{"n_layer": 8, "d_model": 512, "n_head": 8, "n_kv_head": 8, "head_dim": 64, "d_mlp": 2048, "vocab_size": 30959, "activation": "quick_gelu", "norm": "rmsnorm", "norm_place": "pre", "norm_eps": 1e-05, "positions": "rope", "rope_base": 10000.0, "rope_fraction": 0.5, "qk_norm": false, "attn_scale": 0.125, "bias": "none", "tie_embeddings": false, "parallel_block": true, "init": "normal", "init_std_qkv": 0.0245, "init_std_o": 0.0, "init_std_up": 0.0245, "init_std_down": 0.0, "optimizer": "muon", "lr": 0.00681, "lr_mult_qkv": 0.5, "lr_mult_o": 2.0, "lr_mult_down": 0.7, "beta1": 0.95, "lr_head": 0.0068, "grad_clip": 1.0, "warmup_steps": 200, "schedule": "wsd", "decay_fraction": 0.815, "decay_shape": "sqrt", "final_lr_fraction": 0.0, "batch_tokens": 65536, "seq_len": 2048, "doc_mask": true, "train_tokens": 569500000, "steps": 8690, "dataset": "wikipedia_en"}
Each number is 128 + 24 x the weight over the matrix's rms, rounded and kept within 0 to 255. Layers, rows and columns count from 0.

# layer 4 attention query, 512x512, rms 0.0314, rows 214-413, columns 160-191
[[139 135 120 111 109 113  75 110 102  99 164 165 145 109 159 105 131 153 133 115 121 142 135 100 107 203 184 118 134 104 111 137]
 [137  89  89 161 144 125 136 126 142 105 111 130 111  77 136 112 169 140  77 141 112  95 132 144 143 145 171 146 126 142 117  80]
 [139 134 117 169 181  99 113  89 153 138  92 112 134 124 146 140 109 116 146 147 178  98 114 138 106 140 112 108 126 144 144 119]
 [153 129 151  86 139 129 149  76 144 153 105 138 105 160 119 125 145 157 103 135 145 139 123 113 167 114 150 103 130 157 153 181]
 [144 163 107 106 133 146 104  86 140 121 157 106 107 106 118 163 156  74 140 147  83 133 130 171 117 107 150 150 133 158 108 135]
 [136 106 119 128 100 136 131 112  73 132 114 125  81 119 133 138  90 128 166 116 158 130 160 172 155 117 136 144 120 101 109 146]
 [118 168 119 150  96 128 109 112 165 144 108  95  96 123 118 130 172 123 173 159 111 141  80 127 102 122 125 151 146 133 128 124]
 [124 137 160 149 110 174 149 149 104 125 163  86 122 147 153 131 112 121  89 151 117 135 102 107 110 113 119  85 103 153 174 125]
 [144 109 144 142 144 121 126 103 118 162  91 109 187  94 131 127 140 138 115 156 151 120 114 113 114 110 139 162 134  99 135 134]
 [181 124 104  97 160 117  85 147 111 130 124 144 148 103 105 116 105 103 124  99 149 158 117 128 125  90 129 110 140 176 115 144]
 [114 118 162 130 134 138 124 167  94 130 143 131 124 103 140 122 154 142 114  98 114 119 124 103 135 121 123 139 177 163 133 149]
 [118  97 123 186 150 125 131 155 142 160  99 105 108 103 113 136 105  92 166 137 116 120 159 129 135  86  57  82 151 141 150 121]
 [146 122 150 118 113 140 131  79 154 118 145 145 104 156 112 136 145 134 134 153 136 160 132 113 120 140 104 116 123 120 162 133]
 [129 171  83 112 162 101 107 104 110 153 115 100 152 134 177 107 150 138 148 139  97 150 121 130 118 107 150  79 119 155 121 148]
 [105 135 147 136 166 160 111 121 115 166 160 108 129  98 147 168 112 119 194 146 137 104 106 124 152 123 123 126 131 144 119 127]
 [130  99 138 101 128 144 106 142 130 138  96 136 137 166 121 103 161 135 169 131 107 139  91 132 112 126 198 104 116 123 159 163]
 [140 132 125 156 141 100 162 133 149 114 118 125 123 151  89 153 143 119 134 121 124 135  94 108 120 137 125 131 140 108 169 120]
 [133  88 145 141 100  76  93  86 148 153 133 135 144 118 109 113 116 134 123 129 163 122 116  96 132 127 134 141 165 121 130 206]
 [107  85 137 112  85 154 159 115 103 131 119 115 117 158 155 110 180 148 140 101 185 128  79 128 125  89 163 136 180 143 131 128]
 [118 106 172 126  77 127 146 154 139 139 152 118 108 107 146  91 132 156 166 124 138 162 144 119 150 104 117 144  98 109 161 128]
 [162 136  87 102 159 126 167 138 145 126 149 123 126 127  91 148 173 156 151 105  47 149 120 135  96 118 153 128 147 101 134 164]
 [155 126 148 127 138 138  99 108 127 149 106 164 128 149 109 148 105 130 142 133 169 123 151 161 141 132 137 154 132 121 150 111]
 [106  90 111 127 142 132 140 119 168 155 113 153 127  76 131 149 155 146 125 101 121 149  93 106 121 140 152  93 146 121 112 133]
 [155 152 160 126 130 191 122 147 144 133 108 162 134 147 153 138 135 145 126 117  74 175 141 113 122 104 199 118 116  94 156 126]
 [108 116 147 141 163 124 122 123 159 175 122 163 131  94 160 145 146 130  85 118 137 141 163 123 170 119 186 158 107 124 131 107]
 [123  95  91 135 150 109  98 111 184 122 190 125 165 113 140 135 137 138 163 135  99  99  96 102 170 139 138  68 111  98 114 121]
 [150 116 115 156 125 103  84 125 152 128 112 139  97 113 204 119 136  93 151 151 111 126 122 176 118 177 131 113 121 143  88 166]
 [168 148 103 123 114 119 112 132 128 143 167 123 136 140 124 113 119 114 148 148 114 117 100  87 151 130 148 107 107 133 108 134]
 [ 97 152 171 131 108  87 128 103 130 118 140  89 134 106 148  98 106 139 138 151 104  84 138 104 128 129 150 136 150 123 169 133]
 [104 154 130 136 189 104 113 129 113 127 127 104  98  95 135 156 147 194 176 123 127 118 160 150 118 147 158 165 172 102 137 111]
 [136 149  81  92 162 104 135 153  83 115 163 118 148 106 167 150 130 119 137 134 135 128 148 123 157  84 159 131  76 124 152 153]
 [102  82 177 162 133 158 115 117 142 150 143 144 133 129 121 123 150 156 137 106 142 152 121 150 183 110 107 132 154 154 120 139]
 [147  85 129 124 139 138 157 172 121 127 123 144 135 163 118 165 179 131 173 128 123 184 113  79 120 107 103 119 142  77 123 106]
 [112 133 105 140  78  90 122 179 105 110 133 121 134 117 104 125 159 118 139 125 154 118 130 131 139 171 119 115 102 121 156 116]
 [136  99  99  66 112 157 109 129 100 155 174 148 134 124 135 128 118 147 136 104 111 114 127 169 131 132 134 147  90 106  94  98]
 [139 102 146 108 131 117  97 105  99 128 128 131 131 149 132 140 146 130 140 128 152 145 125 122 159 133 126  92 114 170 171 130]
 [146 156 131 108  97  98 159 155  85 120 116  86 143 151 123 124 132  96 166 162 111 152 128 121 101 150 132 154 135 156 119 132]
 [116 128 104 145 104  85 141 146 155 132 131 141 167  95 123 126 139  99 145 146 121 112 120 101 106  96 138  67 100  89 139 100]
 [ 83 107 122  84 136 116 155 135 146  84 163 153  86 131 128 102 129 108 143 160 121 151  89 106 150  92 130 111 159 106  93 127]
 [101 149 116 116 109 138 114 113 150 134 151 139 172 161 106 120 160 112 115 110 149 117 168 147 124 144 114 186 122 111 137 137]
 [ 82 138  85 151  96 150 138 147 127 150 109 136 136 151 129 151 136 164 135 167 108 119 144 173  92  89 195  97 142 173  86 175]
 [126 129 109 102 127 156 151 178 183 103 119 138 104 109  80 143 153 141  88 103  77  95 158 152 102 110 125 160 121 142 121 105]
 [117 133 149 113 127 124 137 120 147 129 119 100 102 123 107 134 109 126 173 135 145  76 146 135  96 110  94 119 127  91 143 118]
 [126 128 128 119 157 127 154 148 145 118 141 158 128 129 155 150 106 157 157 141 136 170 144 116 135 133 129 155 118 127 151 128]
 [124 128 146  92 118 124 132 127 110 138 144 144 110 134 115 110 109 136 171 140 159  88 147 108 121 120  93 119  80 111 124 129]
 [124 122 122 124 122 116 122 111 148 162 133 130 109 109 137 143 133 169 130 138 155 191 147 120 137 146 142 116 111 127 135  88]
 [145  95 112  91 122 143 111  79 149 128 129 123 128 119 104 141 147 131 158 133 152 142 146 123  94 148 127  87 126  89 140  87]
 [116 145 115 166 158 117 121 144 153 122 120 113 139 141 123 141  81 128 141 103 119 115 188 172 145 115 161 133  85 108 164 137]
 [152 114  66  99 137 135 132  99 136 126 160  84  84 170 118 119 139 121 145 108 173 137 112 109 121 129 123 124 138 131 162 128]
 [ 97 130 106 124 118 119 112 147 107 127 119 106 109 145 130 156 129 143 160  95 140 150 147  69 121 134 160 142 118 142 126 103]
 [132 121 128 160 111 147 164 126 156 127 124 109 124 115 101 116 126 160 125 116 116 125 127 133  87 169 138 137 131 113 115 178]
 [ 86 111 121 121 165 101 123 158 123 105 122 125 148 163 126 150 131 111 148 151 141 139 107 104 116 133  88 113 113 133 130  87]
 [ 79 118 141 125 102 150 129 155 107 102 101 156 126 173 127 134 143 117 145 132 158 155 125 143 129 105 114  91 116 135 164 109]
 [ 58 106 151 153 156 160 119 111 126 101 153 167 137 138 133 132 133  91 126 119 128 113  96 167 136 114  77 120 129 149 141 105]
 [114  97 140 147 151 140 106  78 119 120 128 113 146 144 136 101 122  91 170 142 160 157 132 124 103 124 127 100 109 132  79 138]
 [149  56 102 148 153 157 176 128 112 123 172 133 143 175 156 150 123  99 128 124 105  59 124 119  96 154 145 139 124 108 109 132]
 [ 88 118 148 123 126 107 118 147  78 133 165 146 138 152 129 121 100  93  94 161 113 159 115 170 100 119  91 150 108 161 121 123]
 [188 128 130 119 113 124 117 100 121 129 127 109 111 122 115 129 145 148 132 161 151 145 175 125 119 149 146 153 159 103 129 144]
 [122 124 112 152 108 110 119 119  81 129 146 141 142 107 150 144 123 118 144 120 108 143 144 124 128 128 136 138 151 112 109 155]
 [159 115 153 129 103 107 117 139 149 139 126  83 131 136  90 135 162 116 139 100 147 106 123 114 115 119 108 126 167 126 116 157]
 [112 150 142 112 121 158 146 165 107 107 169 148 122 150 128 112 102 104 115 137 166  99 140 124 146 139 125 107  84 159 115 123]
 [121 126 153 122 119 159 124 118 124  90 152 129 102 138 152 160 133 113 154 110 149 156  86  96 119 123  93 157 146 130 120 150]
 [125 114 159 157 104 143 134 127 131 133 128 128 121 100 116 146 111 147 180 110 132 125 134 134 150 136 102 119 144 120 119  98]
 [114 110 146 124 117 130 102 125  78 141  87 167 131 107  90 127 143 168 144 126 121 148 102 129 120 124 101 125 141 119 131 137]
 [117 150 147 128 143  87  97 144 158 112 122 103 105 132 163 140 163 153 147 126 156 122 153 128 154 109 151 131 118 194 152 106]
 [131 143  96 100  84 140 115 168 131 166 131 124 129  86 113 110 128 119 107 140 111  93 141 124 154 122 150 112 144 130 101 154]
 [149 117 106 127 136 121 125 130 114 130 137 120  99 107 135 139 121 149 145 156 118 125 158 130 109 113 157 125 140 136 106 101]
 [125 103 124 172 163 130 125  99 144 142 169 130 156 118 135 109 140 127 137 123 127 140 114 156 100 156 135 128 143 132 123 162]
 [131  98 117 126 122 150 203 164 139 106 105 131  81 169 135 129 163 137 122 115 133 121 108 150 126 130 158 155 118 120 135 135]
 [142  79 130 130 106  59 102 170 135 115 135 146 190 107 148 142 107  99 159 152 139 152 127 114 115 137  99 137 106 146  79 147]
 [112  74 158 163 107 131 112  88 140 131 145 152  99 124 127 143 136 140 103 148 132 173 110 134 140 115 177 134 123 114 121  98]
 [161 113  95 119 120 145 179 120 116 155 139 132 116 105 123 143 130  76  92 165 100 163 164 155 122 116 143 135 116 111 143 137]
 [ 95 115 116 143 166 117 157 147 163  72 158 140 151 122 114 155 157  85 140 129 140 132 124 108 135 148 161 115 128 154 163 127]
 [164 131 130 129 144 113 138 146 143  92 116 139 161 128 169 119  77 147 124 113 163 186 121 184 140 118 147 164 125 116  98 127]
 [130 142 159  98 150  93 170 123 121 111 169 101 117 159 146 118 121  91 119 110 133  86 107 158 166 124 166  67 100 126 117 157]
 [131 134 116  76 129  88  82 156  97 137 159  81 133 146 142 144  99  91 134 120 108 115  74 149 130 119 107 138 152 118 144 139]
 [116 129 171 148 134 104 117  65 148 154 127 176 109 132 123 113 123 129 148 130 139 150 110 120 124 159 102 165 119 126 132 142]
 [145 158 141  94 131 114 145 174 151 105 165 108 139 120 144 166 189 103 120 152  94 117 161 134  79 138 124 123 181  83  72 133]
 [117 130  97 159 124 153 132  96  79  71 131 108 149 145 162  97 141 116 113 134 130  97  94 116 118  76 112 128 107  90 162 164]
 [128 118 123 123  83 129 116 132 131  91 142 120 130  81 151 128 135  99 167 152 130  99 145 116 115 130 142 154 126 121 138 125]
 [144  95 152 115 205  81 142 155 119 117 134 169 172 111 142 104 138 123 117 111 116 191 105 142 118 116 120 104 166 122 169 121]
 [134 144 127 113 133 145 150 127 160 139 135 124  91 133 134 139 132 119 100 141 167 123 103 131  80  90 105 144 164 118 141 129]
 [135  93 103  97 132 146 183 149 141 112 156 113 143 151 100 101 146 108 144 122 168 131 154 142 141 158 138 131 147 143 138 130]
 [117 139 166 131 139 107 169 167 104 118 143 120  95 134 131 195 118 130 178  94 116 172 124 114 126 112 114 137 133 157 110 126]
 [129 133 169 160 101 147  99 136 110  92 143 106 115 121  85 133 158 122 127 142 107 122 151 142  79 127 112 152 157 103 132 142]
 [136 191 116 129 105 145  95  97 113 110 134 100 149 174 134 135 126  98  97 117 121 110 107 119 150 115 118 119  98 144 104 171]
 [137 151 103  93 126 174 144 135  75 122 138 158  80 125 152 108 110 106 143 138 159 140  98 135 112 119 136 124 111 139 154 116]
 [130 148 142  96 128 105 130 158 107 117 146 115 106 101  95 130 149 123 146 136 165 149 123 123  99  92 141  79 127 118 109 170]
 [115 138 138 103 122 110  88 111 139 141 133 131 127 111 157 119  96 122 119 130 103 128 139  85 155 148 139 118 116 148 130 109]
 [148 143 160 143 121 141 140 123 151 133 130 137 142 126 160 151 113 107 119 133 112 151 111 119 140 101 160 126 126 134 143 107]
 [125 145 139  95 105 122 134 103 136 122 129 179  85 129  90 133 164 195 136 157 178 116 176 104 128 152 112 147  94 134 117 143]
 [106 118 104 121 111  88 133 184 142 133 129 119 149 144  91 131 149 118 122 159  77 153 176 136 138 149 126 137 132 107 114 130]
 [113  96 123 120 121 152 136 145 135 138 151 124 134 151 141  81 141  93 114 107 114 126  92 133  64 137 123 123  95 118 124 118]
 [160  90 128 144 128 125  79 126 114 117 139 159 131 130 148 117 132 138 106  94  89 131 165 143 108 111 105 100 122 149 140 113]
 [158 167 132 127 162 148 124 144 145 156 147 115 127 144 121  81 138 134  36 110 123 128 107 190  85  99 133 140 143 106  71 158]
 [127 117 124 112  90  90 177  94 132  99 140 132 151  87 117 101 110 126 143 119 105 134 106 149 131 145 170 105 121 131  89 183]
 [107 110 187 115 171  98 135 110 157 115 111 146  88  73  93 136 150 112 114 133 119 140  99 110 128 154 150  99  63 152 116 137]
 [ 80  94 142 109 130 146 126 143 170 146 142 108 119 149 155 150 107 160  63 123 103 122 152 123 124 127  95 101 115 117  93  89]
 [113 109 111 140 118 112 152 139 145 128 153 128 173 146 113 117 158 105 122 165 126 126 130 112 173 139 112  96  77 129 127 107]
 [ 78 143 114 158 114 169 132  97 158 118 110 131 124 151 119 139 130 106 186 154 140 161 179  79 102 163 119 129 142 137 110 102]
 [ 87 148 144 146 147 145 129 155 128 143 108 146 148 135 162 129 137 102 120 119 161 127 123 139 121 110 160  84  86  69 157 135]
 [143  76 153 133 146  79 117 166 152 122 119  64 176 116 116 158 137 107 169 147 172 108 155 138 135 149  99 115 119 128 147 131]
 [126 113 211 155 101 146 110 129 178 139 154 129  75 137 100 148 108  99  90 136 176 144 134 140 123 141 141 191  82 139 119 113]
 [128 166 115 149 160 152 132 133 111 139 178 100 121 115 102 157 121 114 198  92 136 189 114 144 105 123  89 156 131  93 135 130]
 [151 140 139 119 145 133 140 122 128 130 125 127 169 117 124 128 100 148 159 193 133  79 148 139 119 135 142 118 131 100 123 135]
 [ 58 134 139 112 168 127  85 135 137 118 157 128 102 159 186 133 110 121 104 122 144  95  94 128 127  98 114 115 116 153 111 155]
 [106 139 158 124 145 134 133 133 109 124 112 107 143 128 151 131 110 121 127 142 120 133 131 112 126 161 124 140 137 122 127 113]
 [109 113 150 126 137 132 133 115 118 162 137 171 123 100 124 139 140 128 140 100 103 143 142 143 133 140 182 138 170 131 120 123]
 [153 136 129 112 125  96 142 102 130 129  83 139 142 108 136 132 139 131 126 144 156 143 120  99 124 134 138 134 111 125  85 141]
 [130 137  94 138 147 133  99 136 146 121 109 129 132 145 112 138 132 135 102 124 112 107 144 113 133 129 122 121 154  78 139 111]
 [129 160 117 129 105 132 142  90 156 130 107 134 133 121 138  86 120 130 120 139 149 127 147  98 108 117 121 130 120 143  80 111]
 [152 115 106 161 164 117 117 113 142 135 135 117 160 111 149  86  97 114 127 133 115  94 131 169 114 108 127 132 127 152 114 160]
 [156 141 163 124  96 166 107 158  92 123 166 163 122 185 107 128 121 109 112 157 138 121 155 179 138  89 105  95  85  85 133 114]
 [ 71 128 137 104 168 108 173 154  93 119 139 138 140 124 133 131 114 105 124 138 130 130 126 110 117 111 110 159  93 144 107 121]
 [126  89 134 128 147 128 130 120 130 116 121  92 119 159 160 120 139 123 143 125 128 155 131 162 119 125  90 125  95 126 133 102]
 [124 147 144  91 129 108 147 164 101 137 136 125 111 104 102 113 108 106 156 106 132 163 128 124 108 146 111 132 132 106 158 124]
 [129  93 121 129 137 132 135 151 115  95 132 129 158 148 165 151 142 123  89 105 110 139 136 157 105 116 139 154 111 133 126  95]
 [119 157 123 117 141 130 134 135 138  95 103 156 106 128 161 139 119 133 133 129 134 156 130 157 159 150 150 160 132 129 176 134]
 [110 118 106 132 165 104 124 125 120 132 153 138 163 126 157 104 130 120 158 123 131 131 128 147 123 107 121 131 127 140 137 124]
 [177 135 161 138 142 147  91 114 170  75 131 151 122  82  74 148 117 129 134 134 151  95 131  99 107 111 137 114 177 142 141 169]
 [160 129 135 102 134 152 114 108  82 114 146 132 137 134 140 140 139 110  98 122 118 118 108 142 165 159 135 161 142 156 137 152]
 [130 120 131 123 138 110 126 146 166 115 119 115  98 130 140 127 133 151 118 144 153 139 105 130 143 114 151 111 163 130 117 148]
 [128  91 144 120 126 108 157 137 135 135 127 102 123 154  93 138 124 129 161 138 116 143 135 112 147 133 134 152 143 113 133 126]
 [144 155 146 146 107 138 154 129 119 136 142 158  87 126 160 105 126 106 136 134 101 104 107 134 129 139  83 132 105  94 109 140]
 [133  77 126 151 110 110 121 110 164 104 105 122 109 134 121 111 146 102 122 151  94 116 124  68 104  95 139 125 163 148 107 112]
 [129 127 128 126 148 135 125 164 116 148 147 111 130 136 121 104 135 100 120 103 131 121 168 113 137 138 124 124 138 118 137 126]
 [127 132 162 107 112 132 150 131  89  85 130  62 177 137 134 135 151 118 113 124 119 105 134 128 149 115 145 113 100 163 125 137]
 [145 125 153 108 129 129 132  75 132 101 153 139 138 149 109 142 114 112 194 123 116 142 146 105 100 134 141 137 128 107 148 133]
 [ 65 123 128 121 148 177 133 142 144 164 120 133 109 163 160 102 134 118 142 110 133 109 126 152 117 117 129 126 127 145 153 109]
 [128 160 104 134 134 131 116 138 150 146 144 162 123 159  96 134 124 110 101 139 111 164 132 125 157 131 147 128 149 164 107 129]
 [133  89 131 135 115 128 138 148 133 151 171 128 186 131 153 101 126 113 113 164 106 116 103 190 100 126 166 148 175 127 115 131]
 [116 152 148 130 141 125  84 160 129 110 143 141 116 174  78 173 147 186  85  95 115 119 154 128 127 126 114 186 110 133 120 143]
 [ 68 126 118 106 116 110 120  84 130  97 142  73 135 143 132 163 120 120 133 165  95 133 122  89 169 145 138 185 104 134 125 106]
 [104 125 164 131 152 113 164 161 120 141 173 171 146 162 152 121 169 103  88 124 112 119 147 143 118 116 116  94 127  95  90  95]
 [109 131 116 161 102  79 150  90 102 130 134 138 122 143 148 105 127 107 124 127  73  96 105  90 134 160 167 152 129  90 124 149]
 [156  64 174 148  95 101 123 126 111 138  86 125 126  88 120 151 132 144 145 172 130 127 177 156 113 129 126 126 123  66  71 158]
 [121 107 105 114 115 144 134 136 156 134 120  97 206 124 130 108 130 143 141 154  71 130  91 115 142 139  86  92  63 121  74 137]
 [156 142 158 136  99 159 115 138 117 174  85 116 150 152  78 123 125 183 129 129 139 108 113  64  92 155 112  86 173 112  97 136]
 [144 134 141 124 165  98 106 154  76 165 154 101 130 119 133 143 113  94 142 139 188 166 118 132 154 111 122 122 113 123 162 135]
 [151 113 178 134 112 145 135 196 147 126  88 160 109 134 118 148 143 134 101 135 132 107 184 122  76 151 146 109 110 140 143 154]
 [154 119 116  99 133 174 155 164 140 124 116 108 164 191 126 131 175 108 106 156 145 125 141 177  90 126  98 114  85  81 156  97]
 [103 149 123 149 133 157 142 148 114  99  82 130 125 142 116 150 114 162 157 113 165 100 136 116 108 131 119 133 111 111 111 109]
 [145 125 130 130 122 148 131 119 165 123  72  81 121 106 109  87 122 175 157 120 121 139 137 107 132 104 107 177 144 179 148  96]
 [136 135 111 122 143 125 170 143 145 130 144  92 136 135 142 165 130 135 130 143 130 128 134 160 165 105 126 132 143  73 109 103]
 [109 128 129 101 125 144 167 124 114 132 144 146 171 111 173 149 167 102 125 159 119  80 124  98 106 136 115 131 151 122 127  94]
 [130 103 140 121 125  82 132 121 121  92 100 149 112 155 116 139 142 169 142 162 126 127 114 135 143 151 132 183 103 119 133 128]
 [118 126 134 144  86 137 116 121 137 113 161 127 171  98 156 132  91 102 135 154 105  76 136 119 102 163  89 105 103 130 176 146]
 [150 105 120 123 102 141 122 107 113 156 139 142  97 125 129 110 128 117 110 110 136 113 135  88 119 173 111 109 134 100 136 118]
 [109 143  78 150 119 122 119 122 148 107 109  97 148 103 167 169 159 116 144 128 133 142 146  80 118 141 136 115 156 141 127 138]
 [101 123  95 145 124 123 110 112 120 149 157  86  85 139 135 187 130 121 127 104 113 117 105 145 119 127 140 167 158 129 104 105]
 [119 111 153 106 113 154 126 108 146 123 140 132 152 132 111 161 120 135 130 150 126 125 130 153 157  94 145 123 161 130 142 126]
 [126 119 159 115  70  80 114 106 144  90 129 111 169 142 111 154 133 163 177 145 130  86 146 149 171 160  92 102 113  91 163  95]
 [122 159 135 113 167 116 133 107 130 113 151 125  96 139 139  97 127 122 117 131 126  88 107  85 141 132  83 131 155 140 104 132]
 [132 113 150 154 129 133 122  65 154 143 132 111 143 144 126 138 132 105 137 121 118 125 112  87  96 100  77 100 110  89 104 127]
 [117 112 114 137 160 113 127 124 135 149 124 155 118 127 159 119 106 153  81 120  94 117 107 113 114 115  99 123 137 160 118 110]
 [ 85 126 118 147 180 127 132 141 126 178 125 133  76 127 114 103 132 200 142 134 126 165 132 150 129 111 145  93 128 143 120 176]
 [148 120 145 141 125 106 140 134 126 196  90 106 134 160 114 118  90  78 116 124 166 111 149 121  91 126 153 159 131 125 116 112]
 [183 121 126 130 126 157 150 140 128 112 118 188 156 119 139 152 158 159 147  94 119 128 107  68 171 127 161  82 130 104 122 138]
 [128 148 134 106 136 112  96 121 103 144 137 144 132 113 174 104 131 131  91 158 110 109 120 117 107 130 174  75 136  76 145 104]
 [139 125 142 155 122 123 146 108 139 138 175 142 103 164 113 132 140 135 103 131 123 123 148  91 135 104 109 149  94 167 148 135]
 [ 99  83 155 133 139 141 129 150 157 127 148 116 106  99 190 112 134 140 114 130 162  92 154 114  78 126 169 115 118  94  99 120]
 [125 132 131  67 148 131 107 105 106  96 148 123 121  78 119 120 179 119 165 102  81 138 135 150  76 180 102 129 114 150 156 121]
 [137 117 146 127 110 164 141 143  98 111  80 108 122 123 124 121  90  88  66 109 124 135 129 125  75 133 172 134  96 140 148 133]
 [139 176 119 137 172 148 113 101 114 115 126 117 130 115 150 137 107 125 117 109 116  64 105 162 174 152 120 169 167 151 126 148]
 [112 105 128 116 131 128 148 161 128 104 159 111 170  61 159 115 196 161 116 138 146 113 143 157 111 154 119 136 123 143 135 114]
 [133 143 149 111 170 144  51 126 125 120 152 116 152 134 116 162 161  99 172 119 181  92  97 155 135 147  99 154 125 156 134 112]
 [102 113 102 105 115 110  97 152 110  97  79  87 164 124 157 177 122 126 154  95  66 109 148 124 118 123 144 149 150 132  84 145]
 [131  84 164 167 150 162 169 130 118 100 117 119 147  79 159 113 117 130 166 114 141 133 107 175 142 123 132 138 157 147 148 121]
 [153 128 134 115 106 155 121 115 161 166 142 145 112 137 134 105 147 160 160  85 111 106 146 153 132 129 121 119 113 116 111 113]
 [145 161 110 121 144 122 151 154 123 139  82 164 104 105 145 125 120 119 123 154 127 136 123 164 106  95 160 118 158 115 111 177]
 [105 111 145 114 140 125 127 127 136 139 101 157 109 116 135 115 120 115 144 127 115 120 133 101 152 127  94 105 141 144 129 126]
 [141 175 156 170 131 132 142 130 154 102 132 131 143 135 112 156 138 132 108 112 153 136 157 123 100 114 126 126 132 150  92 107]
 [128 136 160 155 140 112 123 139 119  93 123 122 155 115 141 145 139 137 116  99 147  99 166 138 145 135 117 162 119 131 121 130]
 [138 109 103 134  95 131 145 112 142 140 130  94 116 141 119 115 131 111 120 132 107 146 114 124 120 108 158 151 109 122 122 149]
 [130 110 168 108 136 110 117 139 121 104 143 107 148 119 109 109 144 149 104  85 129  99 123 140 138 137 131 139 153 123 110 140]
 [154 108 102 132  91 123 102 127 140 145 119 111 122 118  84 156 118 127 111 115 109  98 135 138 110 139 153 131 115 128 130 133]
 [129 123 144 125 115 136 116 134 124  90 148 119 129 107 115 114 161 127 121 103 121 110 145 143 142 107 128 101 137 159 123 138]
 [141 109 114 127  74 145 136 101 141 139  95  93 130 109  92 132 151 116 145 121 113 111 139 119  80 165 137 125 115 130  93 172]
 [118 113 120 136 127  82  97 128 157 140 120 160  89 112 146 133  92 136  92 131 142 173 120 133 164 112 105 123 111 136 129  52]
 [106 126 151 141 136 133 122 109 123  85 123 142 107 117 158 125 128 157 100 146 111 128 137 125 112 145 132 128 129 128 138  89]
 [ 90 171 138 134 142 126 149 137 138  82 120 113 127 129 165  80 159 142 141  91 118 139 156 132 139  93  89 136 129 160 108 128]
 [145 146  92 114 100 127 108 132 171 160 121 112 132 104  84 138 142 146 134 107 169  87 140 134 162 141 115 117 183 149  82 140]
 [129 126 113 150 115 146 159 128 106 101 154 124 144 105  73 118 157  96 143 144 115  86 123 132 146 145 166  92 161 125 153 183]
 [153  84 104 140 136 120 149 136 123 137 126 129 143 119  95 115 116 122 115 118 137  83 118 126 111 110 161 115 105 135 128 154]
 [ 85 122 119 130 101 146 113 125 130 103 119 165 106 102 109 114 126 102 134 120 124 154 152 145 129  83 160 131 103 123 106 128]
 [157 129  93 150 112 134 124 132 141 138 138 139 158  99 136 106 118 130 124 157 127 115 133 164 147 123 136 103 141 120 149 157]
 [117 150 121 123 130 154  74 110 117 126  98 151 145 154 163 100 133 128 152 130 104 125 131 107 111 155 156 118 119 103 134 143]
 [134  86 117 167 130 109 132  96 120 111  95 115 141  91  64 153 138 133 141 114 145  98 115 126 101 170 113 124 131 138 132 139]
 [143 139 128 129  89 136 133 146 142  98 110 122 128 120 146 128 100 130 137 150 147 152 121 103 121 150  59 128  70 131 126  99]
 [183 128 124 124 148 104 162 152 129 132 142  98 158 106 107 136 108  97 119 141 151 112 102 161 137 127  86 134 128 116 140 144]
 [132 147 149 143 113 106 109 148 104 112 141 137 125  92 115 133  76  98 139 157 133 106 144 124 146 147  96 153 154 167 137  98]
 [132 123 121 101 140 127  68  98 126 215 141 133 133 143 119 113 165 114 155 152 115 114 127 138 153 133 153 127 178 129 101 148]
 [106 136 107 202 156 126 161 132 128 107 160 113 122 137 145 116 119 114 117 137 114 105 115 108 147 106 182 124 148 132 147  97]
 [114 145 115 103 113 156 137 128 138 182  84  66  80 126 168 104  91 145 172 181 144 139 171 114 172 147  79 141 110 133 107 101]
 [140 150 116 105 124  86 114 138 137 136 101  63 133 100 101 101 105 101 154 104 129 115 175  98 140 153  90 130 113 177 134 136]
 [176 121 142  95 113  78 128 165 118  64 127 135 189 109 122 157  96 124 118 168 120 129  93 102 114 158 129 111 102  86  99 143]
 [107  88  75  78 138  76  99 130 128 172 101  86 122 103 114 143 186 101 136 141  93 105 119 126 119 102 129 108 161 156 104 123]
 [147 135 115 132  84  99  84 153 164 124 114 141  85 120 102 137 137 130 143 176 147 101 132 117 123 159 117 126 134 153 143 114]
 [128 128 121 140 130 115 150 106 112 146 122 111  70 118 139 157 141 119 154 132 122 200 190  64 112 153 114 107 119 163 103 120]
 [118  93 120 125 128 149 132 139 158 100 141  94 115 138 151 183 129 163 116 130 108 129 158 157 131 134 134 121  84 109 131 107]]